Weights of a small transformer language model.
Size: 15 layers, width 512, 8 heads of 64 (2 for keys and values), MLP 2048 squared ReLU, vocabulary 10011, 47.5M parameters.
Architecture: LayerNorm before each block, capped logits.
Each number is 500 + 40 x the weight over its row's rms, rounded and kept within 0 to 999. Layers, rows and columns count from 0. Numbers have three digits each. The size before them is the row's rms in percent of the matrix's.

# layer 3 attention output (transposed), 512x512, rms 0.154, rows 318-319,382-383,446-447,509-511, columns 128-191
096:453485487450471529459497531497453506483444477551490556474490451475486488508461449491494592549469460490469504493578492554508512487575418464544512551560462448492485501514465507550479475424496471
086:550484506519517522553429521503483502576510482461468519567472536513554482475505483526481441549477513518500451543522495530527512475528535540446408545435558503519523511502528519432481498543449507
116:530453546586524492554511516503539472467454546470550488496511510527502515395582515527506556502481527501589508489471448498539510507475444479451469488444494492455518535477526474553495539575559501
110:465443469476517549561516528523554572432527485530537482517493551490456494516437467530502549470469521523480419512574482469595579522514543554470558507450409518500490488516441485461473469468495519
099:479485507419565465425464525552449445498538508410453442501489575526583501512510513462547484464560506511524487510522456452489518512481537553461589496468507470510488546459553400432514494540529536
101:488554383468505483443457503530542572510493522472569522480434490540522547517466519431475466523485473481497519472505542484410405500389477453474587492518506548459508578487524517584626531503475507
102:617444602478440493552543423513499452515474447498563461491585497436589472485516465481450498522458462498505556533503530450517536513489507517507476484509555483482474515464513487455430427496440514
103:476510583508523544499524542451492543475560526525399482498496479494491505485569535416517554479554512442545452417510507515500440529454525551485565496494593603562498545486540526519454506539510466
110:517448495497511473450454519496524449466564534492468456462542508522540545437482467502527456562484502511518484424513552540516493501467547530525457457528488528485435541426485509501466521454505483
# layer 3 attention value, 128x512, rms 0.16, rows 126-127, columns 128-191
102:478589471582550550534513441508578516510493488562499492490488527516492574567465505514447441505556523512374436522427563537529528496562479498544482514472494495506521482547491506544498453535453571
099:484533575491497505507541438475477539484487541538476531477541457456570524445533507466523521511499468454496502499496433557445576555554491458417451510583534462497539442520450474532417514484515426
# layer 3 MLP up, 2048x512, rms 0.15, rows 0-101, columns 128-191
105:442492498519505475457520488419482449483523581550502490501521448514543478489492522370486562551481475449538543587465488505513544503479558512523502501433482494437473509499439459492558452454457468
095:551504523424510479495520484538470587521607481492484479494509497422449448487446551478517511460480540528488431561473519489491455576453503497491504420407446571521575504490420480518454499516455469
089:498573515486450473524521501580509506482542507575542515510467379535464505562514401531550544485449487492562458513516512586515452448518512494518519478531458555530513530519465502524463492518494490
100:506518497480443434528490504500403403468513572470546539393491446447504531481555515476467472526505552452486412485567526443453529481464516510483566462526470568464545485493462528492558521464532488
093:511464431476537507521510450504474479492444450435494475531453466454443510530498503587462493459530593512525539529556505525517437536458509459488454494473508477480530514423472471546479506486530547
106:450541550412549466432491482535427500495507556489512526395572536462483514530491467567584454513514484493441458478422517523524523525475570566515486471421465507461576512534531567466460518490473574
093:520490596468500478505457531457487493515489531467556495516597493508498483579520519497451556498486457422501483487445530482496496434532555494519528493474386485511486524522513503467533550512525472
124:482469459531541491529464531509492503541543502507477512520493526515549543500478496466468509507510421444613547507517516468515413476385467455471526484490513463571510472448490462523505444496538490
091:511508490568472511500468404486487549513503516551498438491513490488504461521464545460493519498494445555449460472583489487439521534512458470490501571454467562484487565510553514519484422463527499
103:483412466448477532572529510473417566450580482506504502494442555448535440491546539538493511565461486519503528580504545505525463431538514487584487551507519447518476449453494458555474445517529454
101:570484479514508500484508545530471522423398552512432537542526472522499464513478562462529520457496495510491516486518484458503530523474504450508532492453380458492552546480501547449603529513477476
073:481498548414520500487508497513457551523497489531479525508452463519458501499470480457454497481488487485482509457470561532438481437531523455449533472517604534457474569492487577524465520501490483
129:573468586477445548436524445502500545399533510488555528446460515416497541567488523498519492463496524442519493532465485473453534440497605577478507473534507428527555536524500534489468586518471439
085:459410514562489482477486492522573514454465530450517465581462475511521525504523477560458559501555496451425475456524490487554531499493474473475499472473497539433606501477526505494521470502492479
125:434523531442445430472511456527544480492466501561520431546482499476519519514595493432567491556545463509513511513508492501467444438553466525513565482457431464524571516474538509499497537489515594
093:501510479449534474498566478535550547559561447488467482524498465448474409434614513415474446561464499542523509489544435466474480547464493566459561501502497429522484516514490473479539497496542483
115:455427532532550459478532571552440489508434487503447442499504535462455448484549511544575473514484493538485484502559504548434546517472469506467535503459409475531441490476486510584474510458463521
109:575422523499583556576477571513478538547442491496471494553518415481575487523498502533506557445556441508513545530567480559494529475548619482524527480463546482454504520560494534520473472486445504
096:491456570465539507493609549470454499508412447540473533454421487448466447458533541504485520483404501509533535411485540471587552498540487451469526522477490518547539515457476528541518532600547502
093:533484494481494500506472475484485500530482455562513477459510561558526522523439512442542496505436476491563534490527490478469488497504456502496498522456490492520507475497510426427520466406486485
107:484462435503526513457571487456507506525474547451552514470557459490532493599487452492474479441569526473510534476474526576521441487461459553491520487454453541460574529440566448520489504514548459
094:558454512465495462542525475462476481501443548546540492430488491452465500567563524536519515513548505428544563566458531555515477485544519528420582484517511446546510536470528439556539475489471503
113:579502411513503498499557503522516490520539451429528569494501467497497456469465455439477495542517528457533546548510477439497434524481455538599485528498505607522516451499516453539540526461482483
103:550536532457460443566514505498515436531464459503566442604584449451513444500458505434545573486502459484445482410510527479515518479478549484507508477498536558580435491580426502469528521494476514
092:489476537557431551472437526541508432486567506517433500511570517548507418533532484496647476515472485522496498469374530536507488553547503437497571469517540521467478452451549549422516517517534519
089:570402447508492537478546520477486453474509491582437556571487546546498477537400505462551507471524494531536454540451484458499499558512447555530466491549578588509489391491543455510452523540553474
116:497486464463449592549478539477468516502511475533518513478525500475488510519472472484516503531470524551535497449526498445561510489488468496461515427481494547471507585542464457512493542488503539
093:439486470468446465478525541490476455566496548486493446430467530519498498399507454465463505540468538450476501526442461555508512490461451452427570567563552468451541515441518543465509509540432440
095:473466581487469463524458450560477508452508499545551464518543407435507539478505529478505523528454478496446505459572512482478555476513556518518548517471470477501486450476553488489416515436473570
085:515551577546438476476510514479600523554522529463490462448538507445532458507552542496551462520533509533507474493520479487521520480543448440516565505507514563477471428457445516472466458560530519
089:417504534449492510441493540432519502524508526465620467521482537526527451494495571528495459487486491485504467500456507510498517491423503590515564440472417450494534471474479539523472513507519500
090:462479418463500483511486471517507511524562450517540537537542518493532521474573503489543459447522429550446528510484526595500461525538500486515609527489572530534385442470498530523533512453465498
093:564467523440512502469503457476594502533496473457553541502523462517501608421537500462530364470506534538516528453507454420537482503524483544461462553495541473528511484484544434506445542453525540
107:496478586503499531503582433538438505462488460515501492527547570434529547520513456541562461451420493494481451461476553493559532501499489460509503461512514528499471523473549526417523503528474523
094:501461534523572460592498483557570536490519438421478555527432545474595547536453524524498541551493474522456514508448525458429462513597502487523516440556523539552523472541487527506536499472504512
098:518541469462464473542513453485584423531525490514509437477497456486491446512520536522583447495504509477509525464461473468557481553539507427505482534463536437457424495532468517540516503469497501
089:569472532453492544487484581477475475522477492478446537467502464491490454498432482504588481464487531469489482483457506592488478506506491554505506443498491494526483515441545517456566533512551511
099:461515486442409485546513509536498491448504572500493485511398464460440522596466432499487487533447514489417570449516563474526572525476568502504496546504535458506392472453493556536531474494526504
081:502511559499575532529453506460476426519459552515493553458513527559477476482529465486497501532584504517507539466499529482515472521484470534481430486428547566508441536511532513555504509469466483
099:513503466575453451514537549512422574441549474515510526526541527518481466476554486527514485462509501536490491542530507505469491447453477474538491436491527513454472525487538464454429480553541593
094:509452462570567508492534523450519503543497470494508490476476531539577547479576541416406554479479498551532530517507465543468560533455496478526542529479555556485466518572510496485468517492497549
083:476429494527536492507493528516573533468530560498504461435555511498526504589464507559531519420508404515501490538538511532517456431461464507484464539469510565424496470438470466497493496500482484
090:541486499572514460407431441515491462511511518492570483509499541456486474509539368578538535517512449501520487574502476518591475462513596526390510475563566551472394468523480444437477588538451554
143:535559524456550477509492489454482464571526531510476504457532534475468445483495610463572497506455487436489520430577439441529506529557487512545413489474528529516502480437548490542456528457509501
092:469509514420559548497500493503560495490488488571497514485501484486473512541561476509515462536510481483493499556544458536491533468478503523496598509509487465521493472483478486442496502505475500
124:517501534480538446490513483492415422437529475502491470505473523479462446553464460495453459494542469445482541523441474508609511524501460493571491504475462512478571521506563514528490481451503511
095:482531451488503422497468512598484500557529496483485531461483430504546543559469483439514475522528466472482483541478525446497572470503496606498569470458435555528475510514467516487471461467449564
110:484476483448450495517495502468459531475462481511515455437448538527518470537468518520566500500528533489552452518475491496421533479529531514497553494473435490574510433475511421503587538546575543
085:521535426548532451535533529515438476540501503501549526493506483556507517387477486479495440558495492509470480481488553539459465507536528493515491418457491514567571487488482492467580533481511476
086:465462436492495544386507554507523541472496511481481466598505520461470476425501474442491498471443515571418489505519518448456432398535579555477543418489432531529557473478537471497453480514448443
104:472507459461496420458546486531473497490495462442510524587441517582509573534593526505475550461541453537475573450471532430472474516473443542484518510478512542549467522519518484469503512484491524
085:504574433470445435523496527467452531540455504531466484573458505507565483444507487459542577534502476489494491473488548429507485548500569536448538468469552527453492458432454536539423463486504506
098:542465524430522496569524541503485479468527561498546454499554500539541455482524500613492509591487514548456519448510486479535530498531504401491448457477524524476463531508462469447444509458505552
100:493536423533479468486523530561465529616493458451554457435438496500470502534515551500559549477504534513504409509515473480468528505589492549495496495479464570482494504487570506546495509554546462
106:471518459488490501456560431538450495432518549471530499469591520484474426436564478430570465400536555576520478501469525486461519481543510472457466494492463508570487522583526550470554469474516474
096:450539531546497434421497452469507609503484474556523433490528547515469501474469495492521517467513477554494523539454555424460460533490555514425444533423530541474510453511483480449534501496453564
128:467505506495462449515504498444547521560503548509444531502412513509465445495519491482534516560464520501556464480573493494562459469468389476491516569564521551495512513517504530511532526529506554
093:505527501599516446467509556556496556523519462452489451528484537473531414464486488523489516494506450488409544493568490473587552493562476437473518492497500466503534502562579495508448578423449465
111:421505470509596414506424493584583421509466447464509541536516477526474463480532522490535496499482509589402524505478537464526497530515532494439501524503475538462543539516452557489515499472486483
090:459503494542476450545533445566478532501495526571534478516507518488466480444556419515540458562530469416494525467549505461605515555558504470425475556538560522497497481508495482469522507531532519
100:532487478508559561520569494480483543541537489509470462453468455514442533533500525522525479456493583486523479400447513485540554538471475511472616511499457443489467584490539420536504522402521496
109:454451465534440456456475488473556529471524485495403478470553464457479503507510479461475412478529539527472498488532502454539565507564511457527527540513458489493554500423474481504539527471521490
109:476529530477496490464486483505551530497565535546506508531502493454514475477570452450495532439536514536428373531523522529504394561531488560546476482524536527460559452480513446464442486507483479
091:525531576580558484485513461461548565499471431487459510455512547517487497484502507412506436443408417525510524571483433519491429525510536428388539489450432495514523553542483494567504458512500447
104:533501508450568488534466532468540479536496473539421475465527430510482478489541481505498520473512514521515473544594563554511523542481474465493462507502492569526562479533471524512510544473532514
122:501567501498488434548533453454404460542522495513476577502488510520529469537526511502502507499487506487470508441515486486517476492484498479523444480533560434465482479423422522491529509482497537
095:535529503497491453505513480519484476480517485455519451499523448473519440501508452485566496428543506519446524463475462508479468527533455558513508466524492566489475542484478470473455531483515568
110:539443532458547460473519504516529528521482584479573581536490520541551400484539562516534483503557428560416455489436535441491463535456531445473489469468509441545565449523537467500493434506450474
095:477493449515532504478596470581519500495516465433428480497592547475470499535501570466595499534532496502444534482516475470584460493487470460521438464536520546523575507494472541555466563502582557
103:444577459522443549557467462461527527541572490532457535523529477460537455539485563579497479444504527549523447495460488435495457516491454507540449435507486488486516478488507494438519534532560520
108:461460564490502536484472487542582504449524497472459505453467595478452550535471468410533430580532483553419505463541537492516443431562439534513496491512557530517547555512488520538433528552527513
090:512485493392517488454443507426487449493582472442517521441579496457471492473498458481487588531469433505527515520532462514657525557500525501519419529609463440567467479474512468522525492539472479
097:508522525509449386542520524504485496465491513469468469509497426397438500518457566525496438494529562503558493457584451504647437432459518476498425534475477613626452516501454480467456530542483530
099:440477532504497601528585532492498500445530435468510479560532532465535494541436524609540507535468518524582496519463469422570433508531555492471503455504567500555512476548566485501484463517546518
093:496513487548519437445528531525420530508521582467501478469512560557464474516547486477530556571487551532574523553481389469576489454509507561501547500534524550543458487522545460520453455479497484
114:498559552482562476463473572464457525492506510496622474565466515520520454468472512557506540541457574569547430523501502430450492500453540525507497489452601508430482503488532518456528533522486484
095:475492529432503566513434621504515537469496482535488478593559537492473516498508535476482612468556559651546558558536471454518462503521474492551559565463496468521461460496511471444506448460536512
087:534473495520493525543538560514508583571442497503409549548470486514459558456503490497485553500538513575496500527479474557469403526444545550497518440563476519531556492473485536455522582509438498
104:518529511495477462446451430461469552555487522459495534481525536505524460463457512460453467458502522483465508492494523468506464491425473506534509517535514541531483475531518471519584468407455454
113:450463498533440512524508467438514566500545476476459541513482439549448471471476447508465534473541501495433538515477503432561504496474456506529517466490406493558523485555502417545502450501458534
096:485474535576465472503527457529515490460496570475471459552529520549504441526556485486555536521421496466457510440537541421524503488554475531531444439385432525477496615483516504440507525506477550
096:429521501415480435512500521484539442538520521546448504406530465526489541510477473513554516458514529509549498514422556512522526523459551511521527453541478529514519559469461555454449524499509480
103:510442554497583503512546522511488490537537477412493478470485596464495421492526456520473429464496484417464452509444515446526551423538514516536599467502472516469449553500487461476531441463487570
093:505432552510453424504537481519480561523542544521493651471514358507539473502506431502520479595508467529524491480515518540549476453502536500484473539533487457557550483610511438556447450476469496
122:477497516535457443496475461467478544548519605522553528460444493531499478554495463555492567438529492510398507439524460500466497493520439502499454510536459488567516524514515577544493499436474553
104:545546465449435443498535450451507469494463529631489502456485486467544487479449439489569619546457418541504501461505500454593554479494498536550515484561501481455479500564425538563495517420505543
087:509477449513541513492485462487437549490534447572548477498385519450547516531497550436513533461452587479457498462481420507429519508531488480520484474524468450578519478469463471426448469471510481
091:417488502486506502478518509484522513487553552527495471580439513516488531466528508467488485496523471489419537511495503482530426492454477507530474527490486555509497493475469458530425541537467561
097:487455497517502433458486522508606471472564487432469474512444481439445529498519537488473563531420535519550503513470536562516494451545451514482434515540484474485490498487547442517557605482525502
112:517500486561542478530467521482570505521484552455546504598477517475488539516544434444491476486508527503533447546464507453536522455490516478540515526428443443519451474512510507533495504490515508
109:474526559537502476470534437472449424579512441446444485458526452503460552491533495483552445554548532504492488510523462509530508505489515454491486510474473423519501458503572534438443475514506548
099:499455492450468516469563551470526520508464440478572482492564492535523494526479505509546545468499492514484567539496504458457496484462501549474516534535504531496462432558498564477487450488443597
090:486448455483486477548455568497469555507530467518534572444418543383516503525511564537453517546519500464494420509450552478488477431452460551446555540501474504541538560508431512488532543590492521
094:427468506452449533484524450525493526509505435470514450466596498538590563468419492557525538468450430529483518439514481488519486584451426554533614514490471510471428480559458494478519513506439510
098:502511514510559483474499488464427570443430484564509509526502505467457505524485549524547464534487513538444546492473463440466505529508457481508553553526440541557575526496541453528554529491519493
094:498510523468446472562545520492556447508479518511562444547443544540563480507520499465519516478487486451525528526531529463526531448471568515472490500610543552486513445520445471485533499464481480
096:474501551545479544527543501493520553528504499452505550497400586418549502474507507518538550546523526574521492450492505483609564457517474510480424505551534545543606488503522561476477511556473560
105:502482451532505451474526526480502539507490518472446533470494483525530571435587467530562501461486600498475411458528497518556450508520492468456473444507537458494488556509401478531432493496591575
101:576518538538546528481420477460486504551467516468547495492540494566489525518528514431430522549472550527501513480559459515508523449459482500411603456443403512546503423575515497468435551509544499
100:419371532462455407534505478453487429387470575463456465511545524480510543494527455529495496501502519505516439585508589471468481530521515501489545414417466522486492516513498477527473502484486478
091:503437515547431473513535561402503568488488545459482500466496421549490541557491565464543552563588501449483518489457452528574403542580559445538475516476489446527504530484463513557443481463442566
091:567475544471505462478490498525488489479532443544501520517475467451471431591567462512558520432546560478378488457474408555547461497557531599552538437469486469479405536474533482493489484412467544
# layer 3 MLP down (transposed), 2048x512, rms 0.141, rows 0-100, columns 128-191
095:533522500536503530532556513536486552494495510439505444502506499526572477513568540517510479479492549513463505509515479467525473495472466546468540513585455480474501503519480617497532538559554495
105:540473538541555463528440484449519530464508544452485545456478552533515526563453547531507468499529538525490454449430544577513567490559494526474532465517529469492478508515440491558503477526525486
096:453546519506431536542490481515491504498474489504562476522443506455552505458482473456476508491532519515561455499487516449478567470538493500508471569601511514518500504518515516471488537497493472
105:533503456556575531515510475439428536509498553439479522507499481556503500518437494433518546513589428569563493469494441415487596509564502483483542519492594525482416474440440523557443550543504528
101:560486499509465552486540478388487517533476453556472482526546503481518490548474458424462507520541465526475547449499453494415540506529427454497519481462549485514617465497486386488425519546456522
102:556509564517469516448441480507561428476507450504530411509436525447422587440487501517495412494476518529490506508547528567454505455506549529507482536504550507512544488494507501527469562474523498
100:568461523525540548479522512509460524533531429516511475456490432489534503541519441477585543556518460490546509529486497565500475468438499479501489485493468443525484417557475541492540422514483509
109:491446495475471546451568457421506417521489454541490503443507521441528516504533501447537500484432488472483487487541461521523468518548493463491504522422475478551495542498508576416515481517458471
102:497477513523509521479568452464432520507500543540487487531480462540527525477459508534530579517430501517505474473509520563444517551489535540534538553492481480478518478555517527465483507522502507
102:540535461499527543491441454487503461484560549468456467460519501439512511463496411546495521553498447466458550534481558534520567557529555521575444474551485477527488459497481524502533518446501549
096:496484484443551498523457518424525469481507493535477514476495554480547471481505441476489468439493463492506453494491466580553496507511497518524389530515475517489548542552478564478551488488523473
087:532470546572466498551447534463564490512506477481511475522391572533509498513503470493474487534464477565538516455532496464499427518479456510476483547472470468541513492499483475497476432475493574
116:475466510508467452497502471544539547528457520439493446506554489639556517452520453491482570473518524533520487490517510523417479404493551502508470494504486551444552495499372490518467596452502577
100:571492542568527586418495510492470495567443509479508452491516461530597495481560465467466484479505529489472556487482540517515478505494550532591484460511486540486578459551492485497515529544543453
107:490473567527524504605542496447482495523431540476513517435496456438535503525515456451524545441551527488463477520494499469518459492520542592432532502491407457552459483522474434489476547535524524
094:463477490540409520447468498499494477492529520565495544557415473468525495479466458543595546483455399475486517555493465430489542392506491530478402475489474474505494521519526540518506509452494565
108:528501512457409472517424557467507544531466466478505511517577547540488526443447544511481505500416555568458471452549536489557476506473518509552525557507468456487460548503593432544484484432509452
112:424480538467594460569534432476543487488526524424453502500543585426456446533479486535502478542493514482481491473474493477492487475544504489479496485519464472503531453483504469451502531574533474
100:481474457498493569527459504447500461502570570424503544529528526460454487488537537514536491500588531530500469517446507503513501539465538528490472450509481555449471497526480480497497452464487495
105:439448543512516505492403478501525530543537515524535534506454558494490509525493511430497461533522517520542459512481546447482542474446512565466520447489522508446517503512491497525514474531567490
102:551449518538456540477535494527494549451535486604476533470511477562467524482435494464420516560603541527424491564514531546450474397548466490509516509447488531547518486479500512512526454525476513
094:503554479456482515547456403471478483494495516549544451460520524484548507503469462441469488464483499577496459551535475474530570562496531494541460537432493535472531497538512540501518499463534575
105:598466496486464508488459531460493538524541496436498510521473518500592513490513509434461531497474448514529558524526477468509510550483480427499502554455540568587529463535472417515468516500429472
097:430496462482578493454443482483489542524557459447407551489479502530575553492443552481501405522539576547483496496515434488441511441560501490407540513479417461419560517476516432462483542511488464
101:425563571472469509446484518513493554475526509475574491481471450427528511455437496457395489494524448459471540514577461493528533471525473474528468417523486523554441497551495497482480541469514479
098:600542535517526479474507492534531451481469457514530579493503502514472497466407495500484496488508466517524442464450531551446537496492464455521533469496435516536495510397567525499485472487540441
107:505507563519481564575534474490466476555482485451476504461479456440519518441557492429478464519533575501570516484471528500550474578441493492439532513532494517539431486468549588540481520475540413
108:514514548515562546562513507517496570504520409516524527502506513544443490520488486496538466411511537553497486451526531477490497460514565562561508578486470479614481478483500480485470518454485474
100:508482468472486549437582508515451475512513533506517485432505454480482506558557500474513476437542521515531498576545462520531482488520476473486517517497538496551512529547487520599491532535547496
091:459474520535427514475458506535486515480551492474526544476429506488422515488501505496499467539506520519561459540420539440474450436570516512467477474502508567472525471587427570481544495519485444
090:611529527485465453550421534489517546504500488455484494528499521475547495439455522537546455490460485484562524491491520474451495530576524451510410521498529539545510540525520509548507486588522459
101:455536597481554491531514488465495573482540566495481499528539458503513524516544456516464525444539519551480474504583453473501517468509520459473447430469520454500523484479570465536376462534504485
097:484492445444465458443485593482528556491517449469460405540486482519495462473536462435486572513512540495450440583524522435486495411391550461609536486512467504570436545463481577478515405500533412
105:469512432531483472578535418447518534509482531413561451502520556496554529535460549510529466556513454458515457613478469479507565490426514436443557463586481444477535468522472523515575505512555533
104:488462502519525536520509558612515479500443565517476534476472439521480540518362525453446502512605495546573475538483548567508520531501435463503523502522550435436477480465558505504546535465491533
095:525447545467481560505468562536495543476454411494499472434511478482474505574536519455500472522533437546509480528524460499518504483546456495502607474475498413434538478548494569491452446474540546
095:516434534505505495470499544478488481438534496453445501482524480447552511482579551511469529555455469523505551514439499492535468483432477524515520549479494512416506508511425531577461534567484496
105:495475448557516580466526536451514468422459503519481540494551523491516532493527592429567543477480443484517531468514476471437470522519498520383576493516467454480497485509477466503459434519496465
096:555555468452476489446492449477525457525472499507535479491486553498548436467491433482490434534462535493520470479463477419451401552550501502477531455496486499455505504535541496477556485542459480
102:507443628475491487545485493472537497500495493464481496486445457498518511580473516505569493498522468440510465451437561565479538516484527584512463458522451510507495494473451510558517550539486498
105:466508491480520479450477488505510530396438486453500482505526543476437472490518514526457536473499498542495505427480456470547541521520560474542546486449492508494504501449499511547521437510574431
095:489544464490533521474465426533385482536444469445513528479480462446516541496514502524469493529397546469562524483502555421507440459480445457415503526519461499493435503504517527463560452516433536
103:482512527536430521557503492467620522495497545498547467523502474505469505494516453487424512463484515485515460483540565492536476520515461544506446524459535496473509499477536523444466451537515503
112:537504527564484542458501544503485513496545499490546485612425487488412546520547497542437499469467534509492559514499429542560514553475467486577498575516477485484476559520514526502543528484484506
088:536467518533394509587482458463462500569462473492528476508465439516505466460534533502516549469483450478474481458454479495468468467547550540538434527449553515505529468486431550596482547496489514
118:530518541463522502552486441477472478520512543469437517474450488508567536465465509521444540501449491437492504519504525412506503497477580529454518471553563465469518537495500548547390479479460506
099:457477486480498522489531483542519500458510492460418525489459496488515490573513494508512585514492485469491508490505428493411563523482440513432539489456521477505574541448530595437450512611528570
104:491479540487483465451551395546503539623555497465436508523504578512492494509565553514550527470515487521518561420494566499460488482472551427552576537467483526440528496484514462527458402515443540
097:505483422545494417541570501447428518513502527527479484495503526488504526491611494508482389520502520573443452460409510560450536498480462521473507501596452498546592464550491499469526509519508498
084:562429476492606437475511440452522482530503508505508456454456530487519498564485516474494543469468489486543519546469498490517423473494548425494418513454525464568558520601499566500491538539514523
101:454501447498467502477532557457483520404498496461496482463520452517566466493461475488432433537520483466442457525468446427467501524466480507509586462520439485456515480500481498516515448498566472
095:516491538462453574492561569390485457471469476495446486464473434491546545505514509434440534512508542520431532503533450491472511523513449495431462524491462424464459438496529463541474435560544441
096:534469516569569496515432508507469527521551535499492457510494472450543502504540521485493576395507481512405504427489506546502542505427500521522453452590501484552493529497561498507482493509554524
100:535564460518525458482463557491444512438559566477472469471464531504452480481511512434523483543498588436495469467493479505458471499481505510491525491542509501479478469453519540505456473572520493
100:466490494532466549463521520478458547505464498469525514569516477571462546489465476538522556557467466489470516495502499468593527517583477441503528484434540500418506448450465514449477485493527521
096:517505466494508446509538474520521508470436482474545459530506517484515530477455506499488474542511452436527512525483532591445480528510506546521495622551552515476556493496520516476539474521457531
112:533484497547512511495451505521413461516497495504502432438471504537517624496468446538478514479430496533457548502538493504504473507418502516518507479506495567527553575478523521496500538512491541
097:551512548535501510484542532522455393469479490432452470516437530593494551554496503442531432510472499500531528497460458462464506508503583467522488432500521572469574536474506453460492481505446519
106:472520442534463498432507475415504505548513457451490500508498484476482438486499417568413572494460539509539526479487523523490445436553535493454449489445542487573529476541521491528526491567541521
094:503478511584438476502495498540541500513469534511468519529534458550504499422518514481504500467480449486505521467446452435536558473455496539530500497484463507524544487520462483497480480513445463
099:528497460483510493526455488569502543536528520422511542472499534513495511524485451530472432475515509453510558518540523477461538419514566502566495436528481446457477517498565508471558537520418511
108:529484494597516416501507541546537524479504480554501492497526486471489576578482429527525540518509518536480493524499476483452445472492541471463504507404448524440523440496498499493436550456460496
101:453540417461477482474409458498519453448583458424456521491480504488525544411498560505518548461461557448518510488454607558526458447517482552522499522449530497539489513531552480524527529535436522
096:509579510461435519466548528529433501441563479515472511449514533568485409462468582499424485505540508563501495572501453539455508511518520492493477456540519477532427568525566471593474573544473546
100:554491539487473541525473471515431573598526480522435527451481491525469511462488486566421481512514585514433534517508489531542496523552566578505503547548508493492483550514469564508513495479471495
105:582521517498502473546486534492479485542536446478504470519452525485456488423460494426575459534447458457497459492468525426489475526503505555476466502601507498409476526427497577461541540454518520
087:569508533511509520532469489426511521575517498476438535453427514512528462456586504460442394546451519508455491565494520479548502481517515413527361620485459494539513493548545501542510512487530500
096:491481411514507572530494508541545513516504461497580542485541455514500466493441530532512488455441473436438478526407490532505574515479505521528493474489456532512531567439485522472457523501564521
103:454498562475503525487491525561461506511422499449500493505475516530531510464461517491448523514492542428478527536465591461553531508450583473506465533521559506435487442543583552417522523496482530
096:455437535554531451460492429528519516497476472456512552569535523495508502501502547514476482595549423530458545457479505514489550476517535488535492489429476464526544520431464474562463424529450465
099:535546528536461511554473542516456516586524508521506540532414475473590511457538494508481492484483553486516533496491488481501436529475507541460575500529534567523532462545539420580468504513450494
092:496538542530454590481470508521479548471534487530497466451452522430509472512521469513536449509518474543436445591473479501499534531465443563517481534521508478482471445482474495464564574449518519
100:419548488532580572510510467517489540466510588418520520526548504485552471506444519540514538523593493525488489472471519482509484511493476459488557458491533533420453515514449527514492510503528449
096:563557391476527499546490526530537568555533517540546479513527544524497530510478490518493457609530623527510535506532480473478490470514469516475519488476462425379470484529544495500538443421548495
091:443420451521524471472451482520517491455467474511531478482411560439467459534506549513445500478469534573539517456448458528487473577512517463559485541512532474592440448434527476494465463475468454
106:475542498430495564482553434532525460537445491499520468421505543519464517505443526510485534471519491489515535469564490506541503461477483484528528509469470456564557493475512421560473546520499487
099:527497534503457497478507491398450462496464513494522546540527513444534477545516521477447441492462549478496450568532431546504500472582454470450473473574447499494500450561516494485538454467568443
086:478500497495487515445520421494515483412526532485516530462503581443537482580510523513495473531441529493503462517482478530455446513532553502447435527462570470430526494535536570505528471529533502
100:563471492532501466414505576560487454513545444524562475556470454489472511577522500448500479483505511530478527398539459621544481523500458463531624558527448464532582429445438524512496485520496511
099:498490483472479571511478484547518448473516474540457492501496524414522490558578518473436580472534476448452499499530467519505548477569472504525515562566528533537509535487470481523504512473503476
099:456519451498511475482502499448506440507522497586463602526533457490575501573541493492608492501479517513491481460500607510575475500473505581493536484493468561516572549493487456520503524475530477
100:535531559462415452505492472522535504507527578507498535458479466454494475477455436501495520462519470483564418495443503428476538547490499540487502440443535563473489472508437550517489454552525493
099:427422500464523467528458477591505463593513429403498476508488510613443503477517499444495529465527497503545496509587534512493415479484525482578504456425553551519480506420481483502494458506500482
088:495478548484529450462473489448453512485514482509552501500540457490500558458453473487431442536529520486467523454466466504533497459479504442573453496507543521503538573453550546451600539568505465
102:493543505488443519542446458519496483507494495441469470466505496555500539532492476508517525525517546498506504541467604520506497466520506483565440485441520479462541474504520498555504503492576491
103:485523506579402461491464502518484590504516474536488525499359482487564591489504424601546471483523512496421516495496511473507547470515503548507525495497527537514516603552468470493528483478469515
092:517490574523490475551534548449513452498575508492443537476471507483547503454512503459502455459464493534477508510516558454489516505505476498497558508524538529525510536464474497485505531478510516
098:447547492476485497455496577470493469513474533552502494489546583477450445481526484523568448489485493509499411546582422510519513488504515535479463512427475510462483511426466489396498553508477505
099:507437535479510503557462493541531454467493524456505511500514472510477506512452563478554512531548516505474504550550482509504528560555541511541441583567499518444524476492515523488498460452493510
105:488506558531476502411561517407520502437570483541462472455540483497492431517460511527517533510513455505449482429530525456432514515491510515504496491505561466459467485472521478532467624534486490
107:447451592548539522439455517523472473489506589499504520552541491556550446411450561523504505508472534474528538492436548512461495485563493533509563529476469586492450501548432442450509498525526511
098:526448503515531513439485447459524415561467480493427455542527556466463483520499537446477508557469481522503430555484473462503542463551433560528581500493533505541497394485477484447503477544549469
100:552509546568560542545550453466533506478518438490536470471566452601500544618501489468525554536507535499545471470521495456508590486515557537516513456515435537484470497469478432486449524495581562
100:497501528506512491526504475539552430527544496521479441460569440509449515487524516550490445496583466452482502520516494494459512424465510540550474461475582485516523499498523477483519506446517517
098:482557543517505530575527445510570500440457511532535593497503492573527493586474501532498603491555466531462424575517496553474510518468585546528447448470521465483536457501499525439454516533501465
094:546546564524462504487458573478533508461460559521511488468499478508543570496563492585537542452541500445396474493484489513557474459555499507504484514503478489506498433563488533510456507516479565
095:506466493417497516502467518523500456509499521572386476481558477501522484550548536532466528475516538495475519499513473517509531484417496528515559439505502472419487514452481472515479500451490514
108:480388483423484506497484479516521499461501444589470468512501458465525490510394554506535467599521517467524539555546532540488538486483537515457479516562509563516509529470475495516448529462523433
104:532525506558529506555521591489507409524507556549483508461573453476496423503521518533483534454566517553535453511486561516488495497490532451561533517566443472473544550550542501496511573490513501
099:499543478460437559524514539496545473472477511553513448549433486534528572481484513488465532571537513529508511455499527516492544510524537499563520391498484556522473528461478480421449516461505481
103:455498513406501498485492485538524496475536545477450503513466468482531451422406451521463490485402473488508502562567538459529542498536497558499407498542505480540455522486485576426585507452476516